python train.py --n_layer=11 --d_model=384 --n_head=6 --n_kv_head=6 --head_dim=64 --d_mlp=1536 --vocab_size=7423 --activation="silu" --norm="layernorm" --norm_place="pre" --norm_eps=1e-05 --positions="rope" --rope_base=10000.0 --rope_fraction=1.0 --qk_norm=false --attn_scale=0.125 --bias="none" --tie_embeddings=false --parallel_block=false --init="uniform" --init_std_qkv=0.0287 --init_std_o=0.0287 --init_std_up=0.0287 --init_std_down=0.0 --optimizer="adamw" --lr=0.000911 --beta1=0.9 --beta2=0.98 --weight_decay=0.11 --lr_head=0.00476 --grad_clip=1.0 --warmup_steps=412 --schedule="wsd" --decay_fraction=0.643 --decay_shape="sqrt" --final_lr_fraction=0.1 --batch_tokens=32768 --seq_len=1024 --doc_mask=true --train_tokens=359100000 --steps=10959 --dataset="wikipedia_en"
Each number is 128 + 32 x the weight over its row's rms, rounded and kept within 0 to 255. Layers, rows and columns count from 0. The size above them is the row's rms in percent of the matrix's.

# layer 3 MLP down (transposed), 1536x384, rms 0.0368, rows 287-322, columns 96-191
size [ 63 108 121 107 102  89  73  76 156 105  65  74 120 147 113  95  85  72  67  79  81 122  83  69 102 111  75 173  86 137  99  81 108 106  59 157]
[[128  83 111 105 159 119 116 110 124 118 155 105 117 144 173 179 129 117 214 103 113 151 105 153 133 165  99 109 138 136 114  98 143  88 110 122 128 132 100 145 138 123  43 125 163  84  61 151 115 181 176 113 155 141  78  52 125 163 132  65  39 138  85 179  96 156 147 148  84 163 160 145 138 129 107  84 185 131 149 156  87 141 160 224 113 146 143 100 103 128 140 164 156 154 111 140]
 [ 97 102 109 117  50 124 125 186 140 156 142 180 128 118  96 137 188 199 148  96 131  79  79 144 126 138 155  66 102  87 162 115 168 157 183 143 139 129 152 135 116 111  52 121 112 165 123  61 130 191 133 133 102 121 203 102 114 130  79 152 134 123 144 108 122 134 111  83 117 110 150  92  90 199  78 123 137 194 127 190 158 127 190 165  94 140  95 139 102 143 128 122 120  95 138 117]
 [121 150 147 116 111 176 158 135 115 183 115  99 135 127 169 144  89 124 114 131 124 152 144 106 136 116  79 137 160  60 101 126 106 112 172 162 145 185  86 110 116 111 111  97 159 123 153 119 143 107 137 102 111 156 144 130  95 158 104 127 108 105 106 141  98 113 146 106 164 168 148 108 135 159  99 157 120 151 175 107 135 151 142 140 143  81 109 188  74 105 117 176 148 184 173 162]
 [ 66 144 108  94 139 141 118 111 132  85 129 208 156 147  91 141 162 151 130 115 181 128 139 122  90 176 102  83 111 148 107  96 116 152  80 149  90 155  87 197 152  86  84 130 113 140 168 121 133 190 179 131 202  84 109  99 147 147 122 132 132  59 154 123 108 138 186 117 116 128 151 115 161 102 135 107 103  45 129 124 167 168 159 112 122 126 179  89 108 129 141 114 134 124  83 122]
 [136  79 149 149 133 150 153 204 131 130 121  81 123  54  98 123 155  58 157  69 146 159 176 121 109 139 153  91 127 119 115 120 157 154 182 202 137 174 144 126 131 137 142 101 111 119 145 118 106 169 158 105 137 114 108 160 145 128 121  94 107  66 163 167 121 122 155 148  72 173  89 174 148 192 154 122 129  74 125 131 148 139 134 129 151 119 108 162 134 138 132 147 111 117 175  99]
 [ 94 121  98 129  62 174 120 140 184  57 126 143 141 179 114 136 139 130 122 138 102  76 136 190 127 122 110 144 115 234 106 113 128 158 188 108 126 118  93  94 127 131 112 167 109 141  86  86  99 119 164 111 143 156 147 125 179 144  65  99 174 160 140 135 160 119 177 128 123 112 150 158  83  80 118 196 113  78  73 120 114 111 182  98 154 112 106 136 152 132 136 128 119 162 106 136]
 [132 141 104  80 190  72 134 113 131 170 161  66 156  86 139 125 109 122 153 161 141 142 173 138 133 102 119 131 133 126 122 101  93 128 101  80  93 113 148 180  79 141  90  74 161  88  97 131 160 103 179 149  74 173  75 117 141 132 202  63 137 132 127 152 125 176 187 106 132 190  78 135 179 145  84 143 109 154 163 181 178 109  85 143  96 163 137 159 162 148 127  77 148 174 132 122]
 [131 135 163 168 144  56 147 116 205  45 139 126 140 158 125 170  99 103 132 111 114  75 144 139 175 102 124 108 165 142 125 125 136 120  52 179 137 168 133 141  76 114 102  98 145  99 194  83  85 151 114 117 132 111 116 150 101 143 120 116  69 105 137 157 110 124 116 103 139 145 137  96 104  79 143  95 122  84 162 151 127 139  72 117 106 183 109 138 129 139 184 161 167 142  87 104]
 [134  99  69 109 133 136 174 100 159 120 156 115 122 105 206 161 175 149 125 129  94 145 158 109 175 107 130 125 177 123  84 138 112  83 117 110 187  98 177 123 155 161 143  85 120 148 101 187 134  52 147  66 132 137 125 134 126 100  68 107 147 200 134 106 115 120  86 126 215  74 127 107 154 104 155 128 160 142 169 169  58 120  52 170 178  85 131 116 111  74 179 225 126 137 175 137]
 [142 114 137 102  87 137  95 200 135 188 122 170 143 104 168  92  77 149 113 130 128  71 115 171 163 102 151 124 196 125 149 115 146  84  74 151  95 153 181 145 138 140  99 159 112 134 131 136 143 169 197 157 173 150 214 144 134  93 121 128  75 101 184 129  73 111  98  73 142 111 129 115 137 136 141 179 103  88 118 169 144 155 124 156 104 125  79 100 105 105  96  98 137 134 160 112]
 [133 108 128 113 116 118 180 133 103 150 141 109 117 137 153 141 176 151 145 156 142 203 128 194 135 123 186  91 163 166 124 173  53 164 200 131 107 176 134  49 133 128 161  99  98 156 109 146 118 167 150 145 161  98 136 130  88 100  75 126  95 142 122 185 181  91  99 120 148  65 126 115  83 115 102 134 113  92 160  66 139 143 135 121  52 126 144 107 116 105 137 101  49  88 129  97]
 [132  90 157 156 164 109 113 140  83 116 107 183 114 115 111 154 147 146  93 138 165  84 109 146 148 156 154 129 147 151 144 165 152 177 175 130 144 128  98 204  79 123 250 157 232 110 120 158 145 129 121 111 141 159 114  89 100 112 118 131 139 217 129  77 164 120 173  75 167 151 111 142 161  98 107 172 155 150 123 145 128 125 113 159 159 130 156 126 117  60 117 143 101 129 137 132]
 [113 155 129 171 118 147 160 152 105 127 126 109 111 198 112 119 163 131 146 134 122 172 122  71 102 164 109 139 121 140 171 148 111 136 156 149 182  50 130 154 100  98 144  97 158 126 174 144 122 151 101 119 102 140 147 114 119  47 146 154 111 139 136 136 120 136 157 161  91 141 124 115 142 139 190 173 186 151 125 105 158 126  86  86 106 126 192 155 148 129 114 123  93 153  52 134]
 [128  69 154 142 169 126 118  83 102 151 143  98 144 193 175 100 135 141 156 163 122 122 113 136 112 177 161 147 110 130 136 179 211  85 134 143  61 168  90 101 122 120 132 166 109 178 120  90 137 135 146  91 160 161 103 153 165 122 137 147 119 114 103 157 138 150 130 162 182 175 112 141 125  90  84  81 161  99 133 143 102 111 132  51  95 119 140 131 171  94 153  67 145 135 201 123]
 [116 125  95  63 163 122 143 157 132 140 107  82 196 126 136 155 168 137 145 128 206  93  91 170  81 143 111 134 118 141 105 117 133 114 107 162  88  53 124 129  97 109 134  89 140 112 137 117 161  90 145  93 122 114 113 114  93  90 167  57 162  80 145 113 132 110 147 137 105 172 106 126 148 185 128  89 144 213 102 100  87 168 144 175 176 148  70 100 103 185 178 119 134 105 120 103]
 [120 161 151  87 123 132 133 155 119 146 140 123 138 130  67 119  75 158 175 131 131 128  79 146 131 133 113 150 168 136 137 121 158 155 150 117 110 139 136 185 140  79 174 164 141 110 169 133 144 159 159  99 167 190  99 140 176 119 130 160 105 168 109 179  84 160 119 121 147 104 118 148 112  91 137  99 146 175 168 158 107 135 142 152 137 112 137 184  51 144 132 143 106 118 119 168]
 [143 121 132 156 145  98 140  95 107 113 130  92 144 144 158  83 129 153 144 210 200 131 193  80  65 124 159 138 130  55 166 162  55 119 106 140  96 113 135 195 113 141 140  81 185 117 137 129 160  95 130 111 149 113 114  62 127 105 111 144 158 183  91 108 160  77 108 116  85 123 137  61 133 161 137  83 129 127 106 153 188  64  65 102 155 128  90 136 151  94 116 111 170 155 125 181]
 [128 122 140 201 166 147 113  95 104 101 154 187 131 103 136 138  84  98 113 112 139 116 104 128  67 141 125 119 156 184 124 177  64 162 148 129 108 129  92 121  96 170 125 118 104 117 161  52 126 156 182 146 155 163 105  78 132 111 123 165 155 127 101 156 112 176 198  84 114 146 177  88 122  53 161 129 124  85 115 155 105 120 152 124 175 162 194 176 179  89 106 120 116 126 176  77]
 [170 177  96 178 137  76 113 177 106  92 153  74  69 187  93 112  90 108  39 166 196  95 151 128 136 107 148 131 151  87 150 150 218  86 152 170  71 106 118 139 124 140 150 184 143 178 134 117 107 112 113 171 138 125 102 105 124 109  59 109  94  77 107 110 155  92 179 136 109 193 143 108 158 120 160  80 107 117 111 135 151 143 185  96 122 133 158 164 109  97  73 168 108  86  67 106]
 [128 149  42 118 122 151 157 111 111 126  64  92  89 109 121 135 162  92 119 124 141 109 145 109 169 131 116  53 119 121 112 148 127 128 134 141 105 111 155 108 131 112 125 182  83 154 136 208 161 135 156 125  90 116  74 122 147 122  91 167 115  91 131  81 105 124 154 184 110  70 125 155 113 100 144 173 126 126 200 136 103 107  92 176 133 146 159  99 128 152 163 167  86 119  75 136]
 [134 190 143  94 114 141 138 153 107 180 133 230  85 121 105 128 101  97 125 102 185 105 148  87  70 153 132 111 147 140  74 147 108 121 142 117 146 210 141  70  96 125 116 116 158 124 119  90 119  87  99 110 141 110 117 102  77 128 128 127 162  97 121  87 124 137 180 107 176 154 107 156 143 111 115 176 130 124  75 108 116 149 177 142  70 122 179 155 171 154 140  60 163 143 129 128]
 [136  77  88  58 160  93 167 137 132  99 131 158 146 161 115 139 129 168 132 127 120 136 140 106  71  76 175 134 214 156 130 111 173 145 162 206 144 134 160 207  73  89 119 150 153 115 113 107 155 112 185 172 145 132 120 109 159  74 106 143 154 166 157  60 184 117  80 153 130 100 133 126  87 130  88 109 120 144 126 145  81 183  86 168 116 151 169 163 111 113 153 164  81 140 121 167]
 [110 150 110  74 148 178 114 101 133  67 118 108  91 114 175 116  99 138 108 179  87 211 206 125 132 125 100 101 120 129 162 137 109 134 116 140 142 148 118 112 122 108 136  92 129 145 182 158 140 164 131 155 120 183 108 125 145 189  85 149  97 138 154 143 139 107 155 158 107 100 108 142 171 121 126 120 175 140 137 145 145  73 156 186 113 161 119  50  95 166 140 159 149 139 137 104]
 [101 139 134 178 139 169 114 131 210 101  74 124 120 121 161  70 114  66 106 120 142  79 107 150 133 117 106 139 106  99  83 154 149 132 196  98 113 131 146 104 224 104 108 138  63 156 172  91 161 117 145 140 103 111 143 122  82 160 154 154 158 128 134 121  73 200 126  94 116 100 192 111 158 136 150  82 154 181 137 122 103 110 128 122 170 159 150 154 100 154 167 132 124 107 191  92]
 [129 142 104 143 107 167 111 135 121 214 155 100  98  64  78 197 174 108  82  82 108  65 194 132 107 124 146  78 125 142  80 130 114 116 108 145 137 125 142 131 138 156 148 183 105  89 104 107 121  82  67 100 177  86 159 153 105 152  96  52 156 139 207 137  66 144  91 139 123 104 113 129 167 194 103 145 140 117 114 139 121 121 162 188  91 131 130  87 145 116 136 138  84 182 102 141]
 [119 104 110 140  89 105 152 125 138  96 139 103  91 152 151 196 117 132  70 155  94 120 124 121 157 125  92 108 138 148 140 146 125  53 135 102 125 172 104  88 144 103 125 123 164 154  83  98 180 133 124 124 122  82 127  79 144 126  99 112 159 104 175  89 133 126 142 110 149 148 108 183 144 153 128  99 157 145 127 150 157 142 123 106  69 128 131 104 142 100  59  77 132 182 213 161]
 [115 157  95  79 133 117 107 103 131  42 194 121 100 149  91 167  94 153 167 124  83 167 129 193 143  69  95 118  97 121 176 154 111 170 169  79 150 111 127  75 152 121  86 174 121 145 127 128  91  99 167 146 224 134  41 114 133 128 133 176 129 152 107 175 151 116 146 135 144 149 118 138 100 179 185 101 110 110 135 110 159 125 126 105 145 156 118 106 134  61 162 128 112 128 148 104]
 [101  95 133 166 121 110 160 115 131 119 133 112 118 115 169  81 114 114  87 142 100 113  84  79 122 138 117 146 161 138 180 115 130 141  97  83 118 179 158 131 109 169 111 119 107 144 140  89 175 209 181 138 162 157 103 119 158 120 152 142 102 133 125 112  86 147 121 148 173 141 117 115 123 113 146 139  88 151  99 178 132  82 138 156 105 211 139 179 135 116 112 133 156  93 111 151]
 [143  94 188 150  76  88 108 163  86 155 100 161 115 139 134 145 120  90 125  71 161 163 127 119 110 216 151 126 163 130 143  83 115 151 141 101 124  95 137 147 163 133  96 187 142 108 105 149  65 120  99  91 117 198 135 106 143 138 146 136  60 124 154 147  72  96 138 115 139 116 185 134 155 144  69  96 193  76 156 103 139 175 114 158 110 106 120 139  86 122  87  86 116 132 102 121]
 [148 133 145 152 121 136 158  97 121 127 129 100  85 160 176 136 149 102 183 144 143 127 166 148 146 161 191 121 199 109 103 132 222 127 122  82 199  86 135 130 137 198 128 181  81 100 139 119 123  95 144 102 169 107  83 175 116 104 103  95 129 120 144 149 140 141 115 198 130 178 122 147 161  41 130 157 131 112 157 175  64  85 122 123 121 115 131 156 130 134 127 197 138 124 162 155]
 [ 65 112 140  99 108 149 150  87 129 134 146 171 115  87 116 114 159  71 137 129 146 139 102  94 134 153 177 102 109 111 122 151 114 144 155 118 101 136 126 168 120 147 143  88 160 105 132 142 132 177 147 125 146 172 161 146 146 121 152 176 124  89 128 192  45 122 154 108  91  79 168 146 180 101 198  84 183 128 114 156 148 141 161 113  62 175 119 164  91  96 111 132  90 130  98 126]
 [131 100 130 134  80 171 127 108  83 121  63  47 157 137 117 158 111 165 135 150 140 162 136 159 160 143 136 107 183 180 131 136 137  91 121  89 125 161 153 152 109 141 129  73 159 121  98 122 157 144 185 145 126 143  95 127 141 114 119 168 170 158 112 154 153 120 174 111 157 194 103 142 147 123 165 104 121  93  94 140 197 128 115 148  57 147 132 122 159  99  93  90 127 101 147 114]
 [100 158 128 121 132  63 125 139 145 141 154  75  91 130  98 140 106 129  94 152 119 156  64 137 104 145 132  27 136  92 108 172 165  52 137 139 117 144 109 163 124 110 137  92 142 123 106 160 152 113 125 145 126 185 151 110 114 127 107 114 133 124 139 171 161 138 126 165 155 128 114 165 125  73 202 119 179 130  93 128 188 184 113 187 132 166 196  96 105  95 153 166  92 178 143 118]
 [122 150 116 115 163 154 155 209 103 149 127 165 151 150 159 110 183 131  82 124 179 107  70 101 188 150 127 114 132 137 178 110 151 171 171 110 107 129 131  91  94 170  78 134 112 119 131 147 187 154 144 139 159 100 155 152 165 166 117 172 160 101  93 181 123 129 207  87 113  27 172 113 112 142 123 125  84 138 119 120 129  66 130 159  93 198 100 130 179 131 124 109  98 164 135 111]
 [146 188 131 188  80 163 147 118 174 143 180 146 214  74 100 157 105 116 143 138 102  91  76 139 140 155  77 125 173 138 128 132 148 103  90 118  92 161 127 117 118 149 135 188  69 123  63  94 118 177 176 107 180 140 154 125  89 168 146  58  96 147 160 200 146 118 119 129 132 113 162 105 110  71 108 146 116  63 143 126 106 173 163 110 152 146 164  86 140  91 150  83 105 112 147 108]
 [131 129 132 144 150  92 114 109  96 169  70 126  91 136 160 119 130 176 189 123 111 136 148 130  94 150 142  61 129 140 158 123 122 113 184 194 118 124 117 121  85  97 105 162 114 111 189  90 126 149 196 157  68 121 123  99 101 110 122 123 131 158 127 137  80 117 184 164 107 179 178 110 131 141 107  99 127 130  92 153 178  81  73  67 143 147 137 131 116 109  98 112  92 108 106 158]]
# layer 3 MLP up, 1536x384, rms 0.0492, rows 288-323, columns 96-191
size [111 128 111 105  96  79  84 138 104  76  83 121 144 120 104  91  79  75  86  87 117  86  76 105 122  82 136  92 129 105  84 106 111  68 134  65]
[[157 133 119 130 229  89 181  84 132 104 140  84 115 128 161  90 103  60 104 116 122 159 133 110 104  86 139 190 166 140  98 120 126 107  71 117 143 125 106 121 130 145 168 126 140 118 155 171 136  89 135  99 125 104  63 142 141 143 203 112 110 143  95 168 191 129 118 134 138 167 107 163 166  57 151 119 153  83 165  67 103 126 118  87 154 115 157 131 103 111 134 123 164 149 144 167]
 [121 108 112 163 152 119 119  76 121 107 165 111 134 101 111 126 137 160 174 139 110  89  83 165 100 158 128  89  96 177 159  95 151 114  78  70 151  88 136 149 180 117 176 177 118 111 147 153 105 149  98 100 160  98  99 134 162  73 166 184 147 122 145 138 157 134 100 130  91 108  90 138 157  71  94 112 140 110  77 147 107 139 139  62 127 139 131 119 154 142 139 100 134  25  92 103]
 [162 138 138 112 114 127 128 145 115 157  89  53  92 128 194 116  68 114 123 138  71 125 129 130 146  75 136 112 119 141 135 103 160 142 168 108 143  82 177  92 103 195 181 121 160 121 124 162 133  47  62 159  94 153 131 140 125  90 116 101 164 152 104 158 150 109  42 158 153 163 125 113 128 148 122 146 159 178 114  99 118 138  67 123 147 126  98 161 152 143  62 117 100 141 147 123]
 [ 98 159 126  65 113 116  75  54 122 145  97 190 123 199 186 114 121 202 153 156  93  83  85 124 141 124 126 170 121 143 130 157  96  93  95 106 144 116 121 125 112 114 121 153 133 135 120 140 155  91  94 169 134 111 123  97 142 130 119 157 146 154  80 105 138 132  96 135 177  97 164  64 101  59 100 117 137 182 121 140 113 129 106 129  87 142 141  81 120 117  95 123 145 151  73 168]
 [169 126 177 110 174  75 119 102  68 218 118 128 120 100 115 171 134  94 158 142 142 161  78  70 119 138 150  92 149  50 157 118 117 130  88 146 109 157 163 154 143 118 137 111 127 113 182 161 156 128  76 148 103 128  74 158 108 121 180 179  90  84 111 127 121 156 132 114 109 169 115  91 163 193 100 104 166 150 173 168 179 161  83 125  96 122 134 140 108 110 132 110 154 118 129 119]
 [ 97 105 131 162  83 154 110 119 132  79  73 174 110 187 120  79 118 136 125  99 113  99  87 120 137 157 137 111 126 132 160 131 160 137 157 188 159 139 111  79 161 129 163 190  75 143 135 131 116 153  59 137 193  88 165 161 147 135  51 180 149 122 140 109 113  98 100 149 102 101 174 111 116  93 169 107 159 103  82  92  98 152 175 111 177 115  83  90 101 118 111 177 114  49 107 127]
 [112 128 103  95 126 191 105 156 100 185  95 114 110  99 146  52 168 159 136 135 141 170 118 124  98 155 143 141  84 127 165 111 137 129 190 117 128  75 117  82 155 146 195 146 112 127  72 163 154  90 152 135 114 129 150 107 184 112 124 110 180 162 128  98 158 144 140 164 139 126  91 153 162 185 150 150 141 129  88  95 136 110 181 147 114  74 142 124 135  94  64  77 110 120 161 182]
 [165 118 235 154  81 160 109 130 131 110 142 150 149 146  69 108 102 120 112 114 109 137 108 138 147 128 135 164 104 135 143  83  88 156 162 154 110 108 103 153 127 121 143 131 140  81 170 106 105 188 110 182 131 106  92 106 147 175 197 147  82  72 129 117 152  95 174 163  81 149 152 162  97 137  92 119 109 101 110 144 197  91 180  82 111 170 146 136 144 152 106 129 104 124  81  99]
 [ 95 170 132 116 184 108 191  99  93 104 133  99 103 162 108 128 185  88 153 156 143 151 151  77 108 134 150 132  90 152 116 129  90 144 171 112 161  96  81  94 152 101 182 104 143 113 116  94 123  81  97  87 125 111  66 107 103 140 157 148 188 144  77 151 167 144 133 155  90 130  90 141 120  90 135  79 160 128 167 116 148  59 143  96 180 140 179 161 168 163 152 152 132 116 106 187]
 [125 134 118 102 140 112  56  86 160 131 135 122 141 108  91  98  88  94 149 116  98  67 126 103 139 119  79 136  87  90 138  86 202 105  55 103 153  68  98 186 131 136 109 160 145 136 134 133 155  84 110  88 108 143 114 139 163 171 201 105 173  89 123  61  74 167 123 117 118 195 110 140 164 152 153 133 123 157  89 167 120 144 129 114 199 114 117 160 167 186 116 155 197 165 116 190]
 [123 178  79 110  93 154 123 109 167 139 125 108 125 151 126 119 157  84 164 132  83 183 125  84 113  96 101 139 153 115 101  47  77  81 109 144 127 119 141  71 151  96  41 156  34 155 148 115 129 131 151 141 113  91 140 136 132 143 149 132 125 100 133 157  84 151 103 196  84 132 170 114  96 130 143 113  96 107 115 110  99 111 154  81  87 144 105 111 124 216 163 121 163 106 120 131]
 [128 127 125  85 128 120  82  93 174 145 128 136 117 119 128 100  97 115 126 100 154  65 103 151 123 115 143  94 148 126  87 125 160 104  80 113  79 165 127 109 153 164 120 161  70 115  77 124 129 129 114 132 152  97  83  88 119 192 134 112 149 150 133 120 144 135 141  96 156 155 124 140 102 125 118 137  75 133 168 123 149 107 221 140 140 130  65  91 105 140  73  81 183  99 231 104]
 [132 147 118 141 170 111 109 118 149 125 161 123 167 141 161  89 114  89 185 119 173 147 102 145  79 154 103 101 157 177 150  87 209 203 116  42 185 140 141 146  91 116 114 163 118 169 124  81  99  96 115  56 149 142 113 113 123  99 137 124 131  98 137 131 106 109 118 186 152 163 108  98 187 130 110 153  88 132  86 120 117 164 132 101 156 114 131 128 140 124 146  99 145 106 100 199]
 [131 128 109 173 133 142  75 135 123 138 139 138  67 136 141 111 104  81 152  93  93 184 160  80 118 129 126 107 135 133 131 136 189 157 158  82 128 178  99 116 120 155 159 169 154 124 104 138 134 109 126 152 132 102 151 119 169 184 112 196 108 147 126 147  73 103  67 106 147 108 138 130 178  92 128 138 123 111 145 125 177 113 126 144 133 117 122 124 153  90 124  91 112 163 123 179]
 [149  83 101 137 170 122 118  80 112 112 130 126 134 134 158 122 164  98  79 126 100 174 172 100 122 122 127 122 115 131 123 143 115 106 159 112  92  92 115  73 145 170  73  78 129 128  85 122 133 101 101 150  86  71 147 114  78 170 114 104 131 103 136  98 151  91 138 142 128 137 158 101 105 135 141 125 107  82  87 141 167 105 128 108 124 134 140 104 199 126 135 105 142 132  97  98]
 [ 91 135 117 115 111 162 102 168 179 123 137 140  87 116  88 161 136  89  96  73  53 101  62 190 176 115 120  90 126 185 108 104 204 161 141 101 162 133 147  15 132 112 122 172  76 123 111 157 119 163 129 175 112 109 112 183 117 168 139 125  94  68 150 139 112 169 156 146 143 122 111 195 157 121 131 159 117 124 139  93  40 188 174 162 121 110 153 109 113 154 137 140  90  75 106  66]
 [117 132 141  63  99 139 160 142 144 165  99  81 137 182 128 100 180 150 139 182 118 152 142 118 192 136 131 164 104  70 135  76 197  93 120 112 164 118 145 113 145  59 175 140 130 138 100 172 133  90  82  88 115  93 135 160 130 146 168 109  88 129 152  99 124 112  91 165 146 111 117 160  90 214 126 120 115 172 128 119 143 120  89 141  75  88  49 106  74 176 147 139 133 137  84 170]
 [117  73 159  77 119 194 136  93 164 153  72 187 175  73 154 155 168 129 233 121  73 162 132 124 117 109  97 116  93 179 119 120  65 161 112  70 204 144 112 118 136 113  99  51 107  87  98 122 152 161 134  98 102 100 169 168 113 128 199 150 168 162 133 124 120 158  93 133 146  86 145 146 103 100 101 167 130 130 144 141  89 135  75 145 101 133  92  79 119 149 177 108 136 154 188 145]
 [102 126 184 105 143  86 102 118 135 142 148 143 174 117 121 126  88 154 124 103 135 125 135 127  77 154 102 179 145 181 128 152 118 157  90 150 174 115 100 111 148 156 173  88 176  88 157  39 106 121  67 168 193 125 163 132 126 144 132  91 147 116 124 184 182 166 121  92 133 151 152  99 144 124 111  94 148 128  64  91 127 137 171  82 116 108 114 149 133 111  62 110 152 158 190 125]
 [ 97  72  95 150 145 120  96  89 152  77 142  24 160 115 148 111 133 127 144 157  80 188  87 174 196  93 140 163 126 130 190 133 168 131 120 139 148  63 118 193 167 107 171 131  82 116 145 166 134 149 157 161 121 133 162 146 154 126 104 137 143 205 148 140  98 148  92 143  72 115 168  72 115 162 145  87  97 175 174 154 129  99 113 135 153 151  84  96 110 107  86 178 122  94 117 158]
 [126 149 176 153  99  96 107  96 115 130 163 134 151 130 141 149 110  98  99 138  96 141 124 138 178 143  89 152  90 123 109 138  47 138 130 117 176 105 105  49 142 164 137 105  92 148 140 146 123 141  87 103 119 111 120 124 104 187 138  87  97 113  69 158  76 128 203 144 140 163 149 139 183 110 147 124 141 136 110 145 224  75 202  78 170  83  84  76 164 132 114 106 112 109  90 138]
 [134  93 150 165 109 103 131 132 151 189 121 141 165 139 102 136 145 115 155  95 171  33  64 149 105 137 166 137 131 104  94  78 162 113 132  99 121 134 177 122 158 177 129 179 103 121 100  88 124  92 115  95 163  98 106 162 136  74 179 155 159 104  88  94 117 178  98 116 153 149 136 118 118 140 159 112  93 124 116  97 117 177 115  62 158 133 128 217 165 117 129  55 115 133 142 141]
 [155 109 135  78 100 105 129 130  39 152 144 142 144 145 122 178 134 174 139 171 100 191 150 104 120 138 171 106 149 124 151  97 108 124  74 155 148 125  98 135   0 169 132 118 165  99 109 136  93 132 104 110 157 123 109 142 162  99 103 117  95 131 112 108 153  63 134 152 142 167  80 121 101 116 107 171 114  52 118 125 138 145  99 136  97  81 103 100 141  88 116  92 156 162  79 134]
 [106 117 147 149 145  81 134  72 135  69  85 142 162 184 150  73 123 116 188 165 122 176  28  99 165 136  84 162 160 140 225 112 170 141 143 138 119 127 119 152 114  74 102  63 155 162 161 134 137 150 174 176  87 170 114  94 177  82 157 164 133 117  80 119 162 105 148 121 127 148 125 116 108  62 137 129 121 167 121 100 142 115 119  71 172 135  95 155 119 145 109 116 167  56 172 121]
 [136 124 116 151 141 117 103 139 140 131  98 158 185 139 147  60 188 114 173 106 190 174 148  82 129 130 166 166 131 150 123  71 108 206 111 148 136 120 156 126  82 143 121 119  49 134 159 129 126 146 154 127 125 150 106 135 135 144 140 146  94 159 104 110 142  84 129 165 112 156 135 118 166  85 124 139 106 123  91 101 148  90 136 144 176 150 131 164 128 148 169 161  72  83  70 105]
 [125 103 178 158 124 127 164 132  87 215  88 170 130  87 161 143 148 105  92 149 171  91 126  65 124 197 144 152 184 141  71 112 143  87 100 173  68 158 124 157 101 153 175  76 118 110 121 161 164 157  64 129  48 137 184 148 117 100 123  54 134 101 147  79 128 162  92 137  86 146 132 132 164  57 104 143 159 146 109 151 105 170 120 144 135 113 134 143 103 181  96 146 151 115 103 145]
 [194 140 112  66 120 148 118 120 146 128 120 119 107 137  77 168 146  82 194 103 155 130 142 188 151 112 132  97 117 102  74 165 147 111 127 170 139  73  98 152 125  99 147 122 113 114 123 169  86  67  52 144  93 107 135 137 125 131 124 122 145 119 148 141 162 108  96 124  67 108 132 131 120 140 135 127 197 136 200  73 162 167 132 116 129  80 129 108 103 120 134 106 101 155 113 101]
 [117 146  73 123 174 183 112  71 158 100 110  83 136 122 146 114 141 150 132 169  77 131 115 137 147  45 128 119 116 154 138 162 137 158 155 164 156 151 126  84  83 110 147  79 109 135 168 106 161  94 128 147 155  71 119 157  98 123 118 115 172 122 118 108 178 177 126 141 112 115  44 101 117 120 170 152  92 160  90 147 125  76 158  99 179 128  97 113 180 187 145 152 131 153 148 126]
 [120 119 169 107 150  56 104 148  89 121 143 154 100 111  86 104 102  99 138  93 100 164 117  98 128  77  70 190 116 174 175  62  63 159 164 162 137 109 165  95  84  96 136 122 195 105 109 128 150 175  92 164  96 117 113  88 104 189 170 150 144 131 161  90 150  97 138 105 112 136 148 132  95 197  85 110 163 139  95  98 167 191  64 120 103 132 136  62 130 159 117  98 108 154  96 144]
 [181 159 139 168 107  98  91 111 137 140 131 110 157 161 168 143 126 186 148 149  68 111 135 129 119  74 100 115 198 131 141  98 160 110 130 145 158  66 159 129  99 101 144 155  53 131 125 134 130  76  80 120  99  93 102  86 121 102 117  76 179 161 103  57 171 140  97 155 166 144  68  99  63 124  78 144 145 119 152 103 116 121 133 163 185  95 155 121 141 141 130 135 174 125 154 143]
 [132 150 119 101 164  72 130 146 194 104 162 226  97  98 135  70 137  74 120 115 154  78 114 100 109 140 129 145  98  82 136 108 111 195 109 161 151  95  96 101 135  96 138 187 101 141 143 146 110  97  80 138 155 115 136 192 122 163 132 101  79 113 168 129  87 135  73 158  86  56 135  87 139 124 106 142 153 170 128 124  70 110 165 101 154  89 113 164 106 154 161 159 106 145 120 152]
 [161 110 106 142 120 185 134  98 116 142  96 202 158 122 145 124 145 104 164  85 153  82 172 115 152 128 122 234 156 126 150  91  72 198 109 139 133 115 160 102 154 114 119 156  76 130 116 117 131 128 125 150 141  78 117 143 100 118 155 138 117 144 105  97 112  92 140 108  98 130 157 109 132 147  63 143 143 130 186 138  81  71 140  95 106  87  77 140 136 175  90  76 125  72 112 139]
 [108 144 168 119 185  86 111  64 132 112 151  61 104  69 106 116  94 115 162 116  67 160 172 158  73 107  80 146  90 152  61 171  81  76  78 201 121 137 125 132 171 113 162  82 124 104 108 112  96 135 125 138 131 117  80 123 101 103 151  98 112 142 161  89 133 147  87 182 158 230  88 138 130 116 138 141 195 166 142 155 147 164 129  84 171  84 154 134  92 135 116 120 123 120 142  86]
 [105  76 120  75 182 110  86 150  68 104  73 138  50 181 151  86 152 105 119 132 168 166 161 117 112 165 178 137 105 115 126 121 126 153 156 134 145  88 132  97 116 137 103  73 157 124 184 163 128  86  57 149  95 123 116 119 173  76  87 169 126 121  94  60 116 175 141 138 117 129  92 152 133 197 137 101 149 167 119 132 141  81 119 164  92 116  81 156 115 141  98 173 139 135 106 132]
 [ 86 121 136  79 148 143 126 142 167 109 159 156 159 129 109 132 108 103 105 121 141 111  66 116 172  79 139 172 128 152  63 126 127 137 110  57 103 131 120 123 167 142 129 149 112 142  78 164  96 135  58 104 193 123 147 122  66 119 118 166 152  61 147 178 162 137 148 130  94 125  89 137  86 157 109 156  97 127 119 104 162 162 170 151 100  76 114 155 154 118 168 143 141 102 154 112]
 [ 59 128 100 125 112 123 101  78 117  82  70 127 107 173 167 121  92 109  51 116 126 161 155 147 140 138  85 139 130 146 183 105  78 155 196 130 101 126  95 113  97 103 107 107 101 143 149 144 157 148 152 110 133 125 135 152 160  97 138 164 104 159  97  94  97 102  74 145 214 147 147 158 111  96 122 175 121 116 168 131 102  64 131 148 167  88 153 112  99  99 148 140 151 104 105 138]]